{
  "n_layer": 14,
  "norm": "layernorm",
  "norm_eps": 1e-05,
  "attn_scale": 0.125,
  "schedule": "wsd",
  "train_tokens": 202700000
}
Each number is 128 + 24 x the weight over its row's rms, rounded and kept within 0 to 255. Layers, rows and columns count from 0. Numbers have three digits each. The size before them is the row's rms in percent of the matrix's.

# up: layer 6 MLP up, 896x256, rms 0.165, rows 73-125, columns 128-255
# down: layer 6 MLP down (transposed), 896x256, rms 0.176, rows 73-124, columns 128-255
up73 102:133113066118107172109130119176173135122132170129096188172088118189096095163134150129135104078101140166132133158163132066115120132137124128107134139143158132154136138069163129123146158106136129103117134152090139130114110124133116148131142113117114142162125108109138158089078116129135123146094131096150158126156110111167105130128105109169101113125103137145125133154105103128127134119124
down73 097:140134095153097117147161146158136120104126144106149121077132179078095126120116117072159117127114128137154141160138136181126111135144109130136114114130103146130106123140079100093116085138131104154105109073183121146143096139125159145132128176140146132100112118095128111125157138114173110170136113111113120113156076171115156169094093140099132133146166142139113114147128124135145141119179
up74 100:155098103136096082137133140134181136065104150164101118142109155115119107142126146132138124093144133120119162131114117126121153118163098098117117139144135107139130114122091118139134135131144084160155088111144152156136129093106109093150140156151139134070129134094143097168144142096127158137097150131117158115131124118160150078136230111138154140102130157176123132138137144130137125130115
down74 103:164180165159127134136175130143098135118129132123122143109091101125098082129138150129156138128109117114112107137171103151146115094138133131136139079142133110145131140138140113135095110136132101136174100139148138102114105153140128076089146097134125127181161151130143144123091145119145111116146149115151099117133170115142153133167112126134106100145078155158157075049123125114118131160124
up75 099:135154091115165123138132136115154150139116173093128148147107085112152077119118154119165135115144144110116189159142120134094136092141125143120196138089111171132121161140127108115144102145157192092093135128151107127135131083148091147080139125143121114130112123098129120170084115154067152119155112118120166090104119119108129106109117150107119137106114103150132126125134146100133142092096
down75 102:129122145119144137147155158097122148123138140120129171111101115085106110106118134095129136128128117137188116157110107140152134140116134106123153180112144150089139102166125116078118129089101131124124147062120091133127147103194125181132130116121126120137128108086095153154157136109138119129154173171141136103111121132160080140161108137116070147092108121162114136130147149156130109174116
up76 093:102092109136137136110140170181173116152110115129119110111173157129104164120127147099118143133082165092149161082120105147157127124120155111140158133128092131110133151135146127090135137123113166106157136111142124106108114098128094092129158108065100114095128188136100135129115151093119111138129155170135142141125144107133141097131101162149104089108145128109111154119097112135117141131137
down76 091:146144140168123099141136138164100086084091162127180130088157114152108115123102120178128137107113090137147133111115166129107089116127137076106106132119123142126121132123108111170098161135164088134107132172123157145058137166155155137103124124103123123141130092091125103150140136137147144139112094087090158130109117121128096140113137132095139160149111180137120152092175102136146137137127
up77 089:126151098128165128123147114140132117128119107128136147119161137150147135140140128139135099080135096122119116139116119113113167073148106079156133080093125124144107116091158166101117170112038114117146143154141136162130106137131146149120147167139127129126125123118123101146109130137164103130177139131145096101134109125104167136123103116122161116101130136157159095135151123149142095167134
down77 085:080165178124136156139157102120094098142100126138114109141159103175102143096123105143178112104125128128077102132103136139153086121119135133122084127088148151133170119107127120133181124158137152144109120137073095150100137142118137143123101106160129142136106127129164140132133119106152141117121127141142111074108135124113111153126186089114084157093108167132153173147088107100156131126128
up78 096:112172123099120105156125101111105180156146161139160174129089130148123140113127168106115072144119144110125095172123115160114131134142093134141169153141132112079132113095106111111119116133115115146131113131121152138068096122161144165140114146114154142160127136112170164112125112133124153129141115127164153130094081135136094159124098130164154128088117185112149145140132119088112147119118
down78 106:165157146116101106143138150080142120117124114141104110127150099137135115160151199167122110099133073126159136130131137137082134142143164160148131108118102116144090142159160163130082129139117104144124138148098116159139135139093126170118112145091108102091099153136091119132106112141127132103146114142120120128174137077092159155137160138101118156118135115155157136102094118142166153114116
up79 101:060117093123126126102133154212137116176129133145112117135130130112091125109110089080194191142107138148103142115159140102158111161130123105122106127159125121165103133149155128153158161068130059133100111162144140118118125118129144135151108131116112083137150114123142113092116129139142150113114153088120101155143087171082129077131092137105131113103155124119133135160172104120121103161120
down79 097:102131131094130106119143156139098178169121144147079109136127128106120176144120075128124079125113142132163176177159137093169140143132123154127104104138197126114110141103123128097110110129185102161094138110133109116144112111127137139116126114149182104122137116083171133117133124124128179114140149132136131113141148122088100129107113077122144119162133121135130108122109119149133147128165
up80 106:163132087138109144128134143145096144122093149145138114091169116098134084124098098139091094141126072128143064140121134151159175125144194134163117113123073141095142102082154155107110183116111158120152149114096124156134097157138135099118100134109150097143100125145131113117124117109129132147130103101119130144156102145161141155125140141115143106117121146104165137066134126128097098152172
down80 101:146120104157152104112113110108122106104116146168121135156150139095075147121122115162124121094121122117115073149108146113165142137090098121139174144137119105092124158089151159164106143136105121152148112110127175133142132148137126153143167122095113114111125133139158081155094136109107142128154116081110166125124094121137162126145087076100127086089163157163128107111125152090151127126142
up81 096:154127127108150103131132097157179178088132147124131134108091118143115101073148159132167076136106155181173133164119114128138129124119074155119151157151095135138169136102137109088158124118165104126147143107110134121131100166118094095113124139104116165099132144120095093101072085126144096131138148143108095147165144160068110114099155143112076114142122111143137112152145090133150098135159
down81 094:120170135117101086111130103122124101124085112162131100117116113153122109123125119140150113133109111108108163141138172081084137081135145144140116152093148145105112105130144117149145101135100120153108119148118123160136131132136138118149143114085081094162085097146194174099183117140134127147155110165080112100096159118142126114103088111137144152100101177097125138185103157122147134135115
up82 101:131127101136147146146107117150148142155144112139098127099108092109155146119155149114159123129135143142114124142129105114127131121114154123131145113134149142150087119093101154100130108131126158111098100120133117161139101152101130109129141101111107086105115154167164136125130100134105121142098135108128117147113105177135137108118182126126126155142175169159127120158148136134124154176088
down82 106:105167132132156118126098069179122151145082131134129119089105145141132159125127142139161146162156153091084130140127124094116152130149124118121127121125128120111139138168112092171140153106130109186132123110143168120120116130098124143134132119155132150115134145073134114096087175161151102158106103110112105060173148143137146122142141145114177104155120101135144088152096117121141132148137
up83 099:168085126185092071075131173123105149110134154117123117093125172157086121191119123110133136139122122088131125113133121170111116105101134122103158179130152074120137120125131136120100117118134145150141129146121146141158147142142105121121117120092127118124111123132149149181103122108143121168124112145130152149109126128125092104094162094129144125104150157152133144162116152128118152100081
down83 104:143119116117137133091168096114141105091114136119140155136162090136128198111102120148124113147156112091095136147131102109117136105159169133115125118140122140164130159172162119165087125121162101152094089106156163109112144169138107132114159100138174089112155122110118160100113083136159127076129160128119142136139152133120138105152143104140122110139098103119127090125121119124141092132138
up84 098:125124127154155151133156176161155130155114137146090106133095117157128102094123123193135079119135142150149064138149140152125155136144129103156101089149101152139096114093083127133141163109140117144105141115141117107119141133131104101093092132107134126157144126131121164136155138152096148114078134145080138155111114169130151144143136150142135130130109146091147146140141124070116148126110
down84 101:142118121123118160143087116128147123120112108136134146116136164118108121119141096088148131064128146179157157140110133152148164148122113143095113135148128111104106125143120091112098165103100117122117131122140119140145145117127149090130193111123121145189124124116096147133157146097122139121148146118109112109112082108133101127112111169127093170099123139135145137123125133145126145138176
up85 100:181084121151138117104165111100078106097123141137101177122113153138122148141155106124152115093116152128138133123129081143141107133110147200103152160105134135132089163107181120171138148135141115089100120122135141112116121152105137134113157121096113150142120142140157087155086143134156124166129115136115134180129133114096085107116110167108180147122132150108119133140181115140147106121173
down85 106:131140157125171143148124165108143124134121121108131188111121118149163101185161116148121133097069099103105128123180117097151125140142135093128155095120153113087141103128162108120170105143096108194119108147149096086120131123108110141130089151092107103129160124120129147108132142138094159123136138147176074126116115137113126136175133160119149126113151081109170169138198182119163135165147
up86 103:080130095113168167116138119160116127153114141147107095139097098141109116127127091146117124145136180167097132154110166098120118086163137107149171158119168111124132120169134135123126141123159129105110104138125086111127114122130124123116202124135132105114110171106137082119083105125131118086129159120129129139136100153155158168135116127163109150117103140138135137085151146116149124113139
down86 103:155125156147162112127122151124094134086109156158149164119155097122126170108147125153126123125156128105082136102102124135151067152166111126132118112093107122161116128103142132172159136115101134153100144134111160142117166137101158125082118135114149095161152094170137111117133112150117149116120128147149131116116113106110168146132124099119144160171083201105141192129097118129121160145150
up87 097:135145118108124136134125125140132091136119127122126124113170138098145132134129124159093137138147148101110166179176128149136119154115129112170122120093106113097104116111154088153088111167100128138139151134130129140142106092128085099164119110147098094168194127149101135174134080141127137105150138117131100158088132091152109129172115139119126111142134106167153129138145134123124114126137
down87 102:109164144091143083086120158110100109114133075131146136156099176117119096122112159159101153167114126137144155170052138145161105122093112093137151099112132125116124144085166125189119123135110161115122097150141123109132154143106114160151110095144189139125131106123122134146147129114134126140105113166133136141134157114119124110148110102158093145100088098130110142091112088105102141114127
up88 098:128157170144132156135108143099133148120104141112114186132135137157112097134093106146074121150119148109098133116156115156116133146126120182133165114108105152157102101080059136109191152109113089099137102130116095152134107100143126100151081121123093105164108132166121128132146095109135159112128111154133157129101136119096170110110136143124126125111159077126111128120155116145129112129151
down88 101:150129151186126117116172154120176114188135138126100074086117134118102175129143132127117110133124118143157086138172095071131159147119155137146130096144120126148100131115078115115131108134149130120103154150128163131121138144141155135151112130107164128146149171153112151121102150131114141086090115157161164113090081132110150102130136170155128133119162129149142101114111165128136125120167
up89 103:176121101126093139158135089126095113118124108146104201127156127160116122098149138099129144135134109134167138129129165110131098146153163143109123119128147106126132132110118164135132149109145104106129115128113136125134081106137151109135101107151123150126067110163131097133119161156131139127145142135124119092107159131132086088113164160132168157096122100105142086157122138125165177148128
down89 101:163097115053168109123135157174127148112108149132134157141155158113108109142112113124127160116082149091158153134149116125115150141111166094137127115110132080128122137111137117075082189124127107135125136130129085182106105120134102110179151098127158120105112133144123107107135148109072148109139139148093121159129120160119105139137140074175089144159122127149145138111150133148103090140143
up90 099:088095111155132161137125135131139132104175136086151135134167120094155126115141127119128137126129138139144126141128111123126140125150131154147117105086088142146122158136129101097080135076145098097061147130125121120132110132176082144111111107093085163140107126117122120144141152161138125160152158101126090147154139165106159109157102171182103117083171149123131132130137058083155142120113
down90 095:143155153112140150160129128145178140106148135133150121114149146116145110131081158145105186135131146127132101150119145136151124147083119116128167110107137184147162123130085111137127161136137101148119131105080112124109118094106143169119148136123093115094146115175105162135165087106123134111139155079203087131139105153130151127107155117163101104120106142123120116114120092138151119136102
up91 099:115134120093104097130117107131145108139105138112095138150093093137144139121135123121166103134144120160121103171134134125112119106089110129167166139074174125153159130111101142112133117127141131126116159110138086127188133129129127161112128147121149141102158176048099120117124121114079092172147141162136156146115095098129159112117152130155089142126119111062098103174148105131141160148133
down91 099:081132128149078111093139126110123183107101135139133123133139165092127113114139090106146131118110091122113165140173146092138132156161174107170103148149153143122125119105112129108136146126112139139132144144117164149098110112136156163144159104125132122123146132118123155098116101125145133109181120128151112064136124144128130101095138101114131126132136105168155163131144167141150139151128
up92 099:141164075078169177173164099154118133167166105117119091134125093113150176140128113148145114146143152139127155130129076104160127111146142133145112148091135118088103138158132133120139138087123150083124172122146145130139126111138094122160136121128123074130191128112126134118119085185121091157122141093186101139093123080112145178052091154155149123092131118149130087147155130139118082119109
down92 099:136080102140122136147134141158112138133143143118134151105181161135113157143149107136123097169092074117140114117129109156110161125048156133128131097119132111123153144109169129160121147156118120101104179138126117115161096089171140124086114110120103124097157099084129136130145102113138126149152154136104142147149154135152124105154132108126112154130099140089111118139128131112123149158132
up93 092:118149153098108121102108116152141088116170129129107104200095137140110145157138138151146129128130126107099131109114105122148109157133134171180095104146119156115124144101153127105143145133114114190091157141124101093114120125139092107138119131111123146129116124127138147107149148138101120154116115156105185097153146115143142115127127150119151087137118158091084114147124133112198105145160
down93 094:111190107136141108163138134097130141146087088106196114121107140178080123077114121160114137162130114147116187122154177129136160102136138182158121158132119090170109134126097116120150158158144147144118100124096115122132116119106125146105142158123102139082117131130146056118113143134168106124146173118147113113109059116133094126148162139090136141114119137131173109148118138162131128142153
up94 104:130098121124116133092117098112134111166093117139159110115118128115101138184126103100113157133086123134174112128090146115137129114154140111101147117111105111133103134151104181161127140134106122161158071173129122111158133118089124135122068118123158110127101151077115149118083125169079136147128129160137147143175134142173171148138125144157119128152111121145140122118131131185135145100142
down94 108:171112139105159140110156113128152144138098141133123127118113157127152133098144127188095169136110137141151177084125123116109114093173147125155131112132164131194117119143134156097114165124115125121137117140137163112135117108092125100214083089105091136133156144116148153065113144132105099128137088137125102107127097116053136129134140142162090140078108101163110119138139127125120142080125
up95 097:131142096099151151156149100146143114138159137080133145119136142172102101114066117107147158170104124159114114140095139115121106163068122140153166108125149149107089122121128133104140125097138108163120163121143108118116124135144162111150113101149124144132122142134123137142129133116101128158120101113080139128113118134126094106145127172101124088154115120116104133142092133149118108112115
down95 095:090132101111158125155107114099135100088166197103101112142119149086132147115134128181136151117143122135122160140150124118132122129131107126107078161097160132124102098140146150136087130113142132106117140106143165153137116106168160182103134153151152101119134122131131121086140178130143130134165152124084129113096138115141162134157131109154084143133101172128095142128132129144098153117124
up96 099:128147152117142128093132141111156159158082143106124138095114122122123147128092131143151127165117124106154093097188184143114133097136084107151171168119118101138091129164138143126132142097146109172137131130116082099167127097110097122085096162143166129134084151129173134120129119085090143100162120116092118188157142136112154119120144147103131094146140148152121104090127132158118099120152
down96 099:101132176131114089125103138142107120125139141126122088064111110101146133138128119139165137153111136123131115113120123133130134112097149152166145135115102117114122141119167100107122141132129122120141114127112129122124096127150168079122137117166118126131113137110133132152150166131170128129119169123119119124081133104162121177183133180092129154082144139139120065124070095131145133122129
up97 105:134149097167133125125173130146156074151133156135166141099144101149172102103090171088124128119122160098106121108168159127173077175104133138153147115127153152124159099124097171116136107159107114133169093163126100109115137124143101136105151169105124113094106112126115103128122137150141132147147154152145104121140144151131134126135160088146127136088104111105101168170124121132157126113147
down97 102:137138133155120171110121134154145193080150112134126132119083131141164117126143143152126122069134140129133101148168162146110176126134129168132127110092105126132090109092142096087124112117138128119127093141108097143172150126129159132126142148157128128122066101110124118128122119122148133095098148151130098175185141088143120148070137122120118128125083127134134156134141086101148141113117
up98 100:113110112128142126125111141095135212137126115096131143114097135109108116113109152140120159122148147089146111147122144148114127117123149081129131129113124114148175160137123133137147158118086129113129135115114065151104110173134160116136162113155120132134139145159119117164114092139117117130121161142167115134126112104185109108151075153077080144132128126102138094117100138116134153177135
down98 108:135101106105105091120123094150127171157127115136129115103105143126153110134172124078137120131138098142123102072124152141115132132164147145112140130145092113080140152068147178134112084117127138120144132117140112143109126104177161115108113157147138084112102127118149143104167124132120134179112122120115081135136146124082088099101140098144138127136131133147137077117131118115176096105169
up99 098:160116159132096117114145171169096132145096129138126118159116072115130084122160127129119150150089111095120142101090143142091131103154121112159133106173129162138139133130147112122122114097057108156156143102111117151095141116174129125117131116126122131130089146161123119137094132118116109125120115145129130174143111154091129130095171171104072121103118114154125099143119138118128122130080
down99 100:124115118122110103185121103145113091114140133114081088140141122112116121174101149140110132128133113115123140080116134149139154158114124154107119129071128146151110131171087151130093110161143143100121080139137123149117137134138118114134171098119128123140140164113127123132156133113150092162159099133169106146147135145141101137143134137198089103132139114118134089142101142088146089125152
up100 100:207133181190119112095148123148144117191077135127156100071143103082164112104106126145148131112129103135113141148166123166141113137095111117169119087202131126166148165145119150129124147113131117102149156126122160120150140105134137152091119131117091111130132144132098114133147163134079159095092158133146143127099141121156107118112121104125115115160134143139145143137138121117107135123148
down100 096:133115121115133183136104116149141173114185125074141136090109148096129139170131113123120156132151120149132126118054123102108166126113118157092161147120109129118145147138096134104130105123149112120129156128122100127166154145153126174142160095100110155093137127078099149131128187082148106118108165127136162118090155163082116129103079165115116122141137143128154074142087112137183133139123
up101 091:150140117110128117125098153136124125164151104078121139117109135131122145090148157085130179164126139136076085160128149122146096115152074116162157118131142131101113155112111136132151123145078106131108128125119125114126124127142114160124154142103158137117154125071097125179109117126139113161090116138079119112103125120147171143168147114087124113142119057080116144123103098139124106137148
down101 089:132105115118133173194155111147138103146175112096142131105154124161131135151077122154124148117118110148126106097126118124143100125118101095082070140131128043104095175098156144141120144140110093143152120138096170153133148112144147139114123154136113153114111167128109111160139096088128124159143097170137138143121097123135143124116115157158130137123117122166194163118132138150174172126109
up102 100:141174149167103127099125113157114130116116153115171141088140131122123093134152121156103090135152134118097113099153098113140102141080127153125120145074125127084144055171079146149119142125133137075114150120140100103092132120132129132123093157113115144121142096107128131142123116104089167128182120166109155146132147158136135133121090132126156161167155132134143132117130141145119143191102
down102 097:139097113098134162170096149112090125119130138128142125164116152071088150137144162148147070144087099126125137098122145134155132142150113137100136116109109112140141130125117105174129109069163137141116102097167101111154118101132098127104082148107138139143141093119090105156170133123150132157157164132135142107110163119110135078114143139137076127126117145122150074148120110196114104140094
up103 098:137124114122128144099087112135106156173135179128119139140162119122126149149078106166119133108110160100136116145077157105117132116111127105134141146131121123084104085117094127105127161125144152139114142115143159138177098127078053161131111142131089131120082100111143067144118130173129118129136136148136137148155101144145122138147075099129149160158102126147077143126111092103117105139113
down103 099:155135106112145112133198171108143120124200133093124081117128091136162125131137118106115126119124150147121109104120088115090129139157147158160148122156157136154155161151124124131110128118098115149096161154131176108138103140113094102098129111155137113126152097156119118113133152104120137093179119116113140126169165161151109158069124115121104141147160162140111164106087140078152120069141
up104 101:184156114175122089147144174137146138108152099121166166120109136139151166126089138123123117135132152133103132102127135095138132144137150131162123095086093109138107127162171156157129115110143124126138114114157108101141114178120143142090132093131125139126131146166135138155153130147156091157141159128131139167118123150107114125134105131106117098122163106089088102106116145114138130115097
down104 096:113126145110167145145135146093116121145096146115181113160135148067137093103125104126090149138146131071123118109145134173142158116176161135120131099149110107081148140086115138149126152132138128101141173123126147115111078132135095060093153087138127129187130123146136104129158148142115135143155149085117137118132084125112158149103082180126130181094081070180108120131120123130120158125134
up105 094:111113128189101129151183089111086133133106090126176112195175134143113162127080113136122136124131110139107149112137146081113121118122118140129136140166118106155137118124114101165119097118087106154115115142117135133120103151137169103108125148122139141183109120161121111104145111156132111118133140122097127116150106148088117132143133165180140124112180112112147156160117125136119104135133
down105 093:147147146113128126143121134147139121130102114144130136137163181122095134106110138118109139120159167160118127107082115157140133125139105155136102137122143120091129195138144102166145126151128129154154144117118146128157140138168169174109176157162104145145096134091159106135114134111072117137142127113133119089187150138107146117093103112176114102083117113107051151055133132128090127132126
up106 102:197132096119121134113116104170155125137105147147117174146139107123133129141158133096106117152148117165129092116078146089106129164126120143119145126120101123135142194093066139102095156115120127103125159113135140125159156112151096122098111143159151093121114136128124103145156135148117132153097125093150137098149142139141135093110133158112137138170134098141128054127116133083152127114115
down106 102:154109136115106110158118060170120082141150134097113133120140119158124133156166123122141130145143172126104091148111168120152111161121134105142148117132158152148114115123105165144082129073170091150149117122126114128132153115135164113140104147172117137119160147171115105077113121097094145146138138159180109154156139072124125121123119154094149115109136110180130119147120149114183099094121
up107 100:127142126149173091109135126100132133170177115109151128137132142120137111127173175147114125137150148066150120135126129187114158147098112127102130097139130187135108125093090190164133135166114126121147129090149108148151125145119117115112130116104135150154169112159126112116129130134175126164132158123112148133136113118121121134084107128084101167152140124130112123127172131119070118143125
down107 101:113163131133103137160112119143122136123144132107137089146122142140131145139125077126148112093119153083135119091103137067148129159088107142140147146103133169135091150110180117090110118103125110130127159118122113134139097114137131123145160126133129099078132128122129135142096156162150090105122123112157145139097144091149117138121136085126088103096161147178151141137150131111155098097141
up108 106:099126142154114104146098155115130132116123129145096161140136135179152121140142150156102105119150174106115101122130078121092140105132112106153160129125097139141144139134145126166106155099114076167129128129144118133145143101132145112093118137136137084146119131065091112197132149160141142142110146146136130156115172147119120120114115108125188162148126115107126151154163124121077165114124
down108 114:178173070134120162081102145161158122152115133138082158134110156124119143122129120111136139138159158096141091148088115123153128104141139150148115196080120120119132134162141118119096145166127114126102136107143126171090165127060117092137144073135120100124147131085142124107165129135144098139151157120162121134153150163118155115103111096132125127141126132082121150131157120099166135123128
up109 100:130140098132135094096107116130171121113120111087136130084123113091143102158085152166131140138112178121146133117128145151136092099122178140154147088163107166087151077142168155139068129183116118145083129106137115130131145140105110161143144143146127110107083113119150119148132111125116120109107112145130130094143147131126120141092144155180112083128131118113114178145142161090156103133110
down109 098:129130114100123085139080125145147130110113111137114161129193164146146121128119117159137127152081150134121125112123181158112139108125158137186061115154140141106164162165146160156125129148155134128143142108178124126125096123131140147099126129099148122123127137141135121133136129152123091142088121140107177141109081142149095140090120112089133105117096134145104123171116105118084127126151
up110 097:100104106129144101075118090119093141120162157093132150141151138120177100158119106130086136120140111110109124131093147101148075109122170149073175105158173155117096142083129152110126147088143104155160137178075114158142120096166092118119128105140124141126099107119101123136086139154126137155090143152096100116174165141095115169126107138114106105113097111124107142090143131098103115118110
down110 096:127144122144118146118178134129118097132170146150157141121096145126157137107128136116122174135086132117129114140104148115165136107098136122149116116140154152112136139138116104100115122150159134109140167124154115152058150123134137176150097124123112125127133108100078111124135166159150118170081123142102161138121134153148119114164088123129101131143137120150127143083119111128191084128124
up111 100:134124130127135117111086121107112182099139135106126102171118116120153110139138175103140125144141118161131180132093123158108099134084125140123121127142097133112193097149102140113117161131149113114124114134153170140146128125156171157106140120132118111157186120125136140146132174134142179143127103108155108128137080098147146143097131150127113096154113164132150148122125124075114134103154
down111 098:128118138167153151108128151167141139113113130120122182155106161122109130139071160134147110115134163144109084134131162145113178132113090125131130143148140089184113111127173109138133073114145105131152099149133122139152165148114160118155117110110147141152102111145135114133149089145122089104162128090124130075143128117088129102114137115151096084120128095131126111072155108119158109133104
up112 097:107125125132132138162084160154152119141097102108098161098134119088120108132106116136118107082162118187106132108133131083136110112109175104133151127127114131164075092171143127121131136121119138137144137135086146161137104113129125144118101109134138148142191132111155122071139136097115167098125153087101132097135185117108164113108125102123161084126116164107123163140121145100115130097116
down112 100:112137137155133131123134150090137076148167122157124148142091140133129112104122133111132116110141124109154137165154137131139159141164128142105127095154152108158107127169141109084148113150131112160132101131195109149141133105101120122139160112155109093102104145114115142138128123142142091123118164139138111118161108109125100118097111158152175155118080114137113159136096202150139142122144
up113 093:130136134118148152136124167122114145151126107185201161148118151139080087138131145141149135105143087124091126145124144135118149145113097093134093089101117143099125118146111151136090134137097143111137103128123165139132133111132094119156120100164140121127132107171132086088093110163173127095106096090125116135140090118128069137099107105129144083182110154136124116097132109132121091118118
down113 091:139079111147156128066144127120139121093195106119134142127109104120154127135145115113093095161082137139134119121130088123149116120112103135145109110147098151157118134198116123150118125174135179104124140119139126159077102095121107136118185143132104123115137116123074128140124117140107125110109133125141135132121105130121092166111130130126125130098142052112107121100189142134164132167163
up114 100:124130113137161108125152110134115169111122135114117116124114131143113128128113115099065134149149080151166139085115101130138148104183168108165162123101112133051137154136164144117132116150122153141120181093106169128118091136136082171167138147140128136132126163127104138145091140122155107170124131128106136155100125091114117093129129099118113100124107151090128137177118116143086118110133
down114 099:153104103104174190140132108110132119124134139133134118121115142141111151100156129147111134129103138135128107122098114107120154139131129141142086121166168112132125096150092134109137149147079111162114132135155122122114103106098131132114136134068118115073083124127111093128084120106098135151116133104132149113182150160104133120125159086133164111143127131101148121165165087151146104128168
up115 103:098127134147149159148137151163150133127072146120125118136120159127111161098137129066099132095122167120142114153139114132108135121124148110123171153154087110072153130121132137136121149110143123128109146108096141122151147076138168143112186102086130133123149124088151126128140131144158124127130105097147147151091108143109148119127198136131152114151141095124135180146142078124110136119156
down115 100:115150122123145166105123125126143154127173099134084118163119094112164101097149155137127112124148158128078112151117116133133129139067165085113080139179140135109147135144111144135136112128156095073144091139086113129092146137095152154154146154123109124124137102134143131110119112154129136145120100121165134116120129145131174181159102158115109105136154138103120144121080172097098129161120
up116 108:108138110095149087108101106163147140134123138140128155138110098102097119144143133134115131133120138135127129123137088121150089124105142153110165081129093180085172126115086147110149116132165153131147154139170133133182161147134124154106093164104119131089143131166137152082129103157119132148128119117131105134138106141118157168178138169131130104139171143128135140099152091144119140096104
down116 114:109147144127152089145118137092152102093114114148115136095113142137099123155110132131130123114106159109120141150163139137165116144110159088127162126123139133082169151165083130111087128122081132136124106095133114098156132132123131128119120114158126151102133109131084111095109131145096145160149136103139130088122162169093145164099169137132088101175114118119167086118156093126094131137105
up117 099:144112103121126146119145131150126128174120102123143114151105135145144161095158106185145074084138129111094109111148147109152110126137154071133137113136136124122115134149122082154110104150144138106154131138137081095174091178125157090110146105104137127124150084133128132115099122161145124150126156118114125123174136137138139109107177081141150099124098106155157154139110127112146129137120
down117 100:090126114121148142115138122105092171135171115108142105137109109146151115126095073129118143110139125147125141131122152160152122136138108090117119128139125119138115141151115123113147123125167127118146114122120137173133154112115167179145132122085162107127134167118139102139101134143157108152120081127142076099154161141158104164178153164143139115094130124131134135164108124115151113149091
up118 102:100135108118117133148124112092088158107056112136137154125131151092125121142141174075168173141123127141140098124135165122125111133135138115124145110137107112122111116112124103146128155129123152141137126150119142114119156080171163177129137113120158126145086064097201077107130102126141104155152116149113112139150109109118157111091152090146093127127140129117151114120131126120149099101152
down118 094:124139111120179102094148103160106134114091153154120117133113112154152167154133117138144095162139064138134116123141095137157137175100089112113130102139121121140141149138128171120158112136120160152117127131134147151130108058115123108180120115146118132132123116115112145122182151153141137155105137132101147102096139111098076125171135110144148151119139143127102162140139152185125179105149
up119 104:108144160127077103115098137127106136098121157116095165106129160108121113114136084095124119103106100144151128082140109093132121131144139142150108133157119127108152141161097151140161125086088118092135131150104175104090143075125133135139077136149128122120129104102132121168150114123114116122100109169139153129120164155158130144143161067104129096090122097161113112148069108109131165108144
down119 106:128117111130101118153148130090129133098137133145131125185163133139138109157148111105161124172130148113121080110133113159134148127137145158158158092180118100131092144140105147180097103106094141119156103127158141082112149101106132110133081124141104088158111131123097117132110108166138115159072115118127124152133132153076119154099151135154132142092126112168113106082134144152125136094103
up120 097:094146100172128110121095140116138158083153102154121115148157132189124145117104130113119150137144113134151088179115118183089091138099131125129127118114119161140087131153134111094158130160153117130129105139084149110150140121117088144112146139128092122146147160100117073122123081138159117151119106141145105084150146149111177129126118101132131092125109139136069138124104131116097138142133
down120 095:113104153124114117082150097107111131099129125138145120114071165185121115136129141117111145070092099124134129120134134104135100113135133113117139137120141112130124148076113144132157157107120136126062134126157147152132129161109153158141139137154141087158138147117154145115149149132165117116138174139117122126137143174139108118057098129131118136129144093148132103137120158111096117155139
up121 099:082132122138122155081107151114070139125157140112116148130142111141123171166090131124114128103112108159147085119133100111114124142135080111142136067124137081137128155164117147127153128114141160156141139124147096120162080136144148149144078159110163114105093106132140119149142142126134131132153084111120127110149133176162158108172118121173133129083164131125119116104131125124124141113101
down121 096:143147157106168118127108166128059128091129069122091143137096154122100146109140125169135144164132122070160101186105149142115107152137117140098104131134088141114104104123159141142116110144111091148128102178113163149096139143153141138121140183127066129120137141133125143118104130119129153104122123140154086164107146103115148167134164075144123133132098152087148126129131086127103138143135
up122 099:097129159091133170088145105089127143110107142152143126132130124110130131196128152122126174077130141148105144086145133112111152115121103118137110157119145131097088153123110143148167125133151116136133168114141153106119193113136107083116144126100150100142087154103123081120095156125097132128119159153137146148107152120132096084115179115143118139135123099134159065138126076110128148139153
down122 103:139110151137122141139102095122126143139099139135119133128132090174181138096131107118124179102138127139132128077152098128102144146121146117144077120098099131100153125112152138193129143123124083146173115132173097124115196130093148147124152125115151130142112144137111087159142104122130162081156081126138118135141109143125161093122139118115129142147094186163140159112150125133092150093150
up123 098:115100146160151118066157144126126123118113114099173139140152081121170109115124126117140126133139154162135102116139141093098086107108133134187200094125151096166148141095084131157125118125081109103156140109171150112067136157153148186113161134104119107142104149135104111089125093178135183103147127157131123131086127111108126140108131140189139132095161162123126107106167110084111147109139
down123 102:161147080141150142127186137114125116140093127108172155118104071126169126147109144152128131147121142170163109104121143133160105140157142090153141121110123099142168157185131110133110095147120114157119125092103130159104093162126129115118115120133120133128137135161125101119150139135120146144097127088113134142134120131108160164098155138186098131106117153139092155150172133145166157121174
up124 097:141132130144098112115118140156111131125154104123110170069143137120139126118153129127146137152108131125100100151147155080100126129126133126154105093095124109155132157167095142142140159123132122151085143155132086120134127101123135106106090114113144129129132087152152096110110095137142163145135119125149153115110082105138112127092139158149146162142146118118151157110134116116149140167111
down124 101:177128115125088153084143103098150119166096130107156117157174159124169103148127125081157122144126120127103155112161148096151111116107097127160120138135150175153130133121174115123084107172135088130125165124120135127135146139164151182141104116080088114136142126137104161114124119163089163135112131149141149163136072113132138093103108129134119158135138074095162113141099122156149133133145
up125 105:077099124146150162160099134135135117124138128156163114125096089118160117155133111109100144129178118135124121124108119127114138131154146138138139088162121132126145153142120111126052170138168122096162099145156117152065131137148119131113098111096121099136077092153118092123097163147127104153165163100149111133116126132127125124165178095123102156177175128153132129143134110115132107090140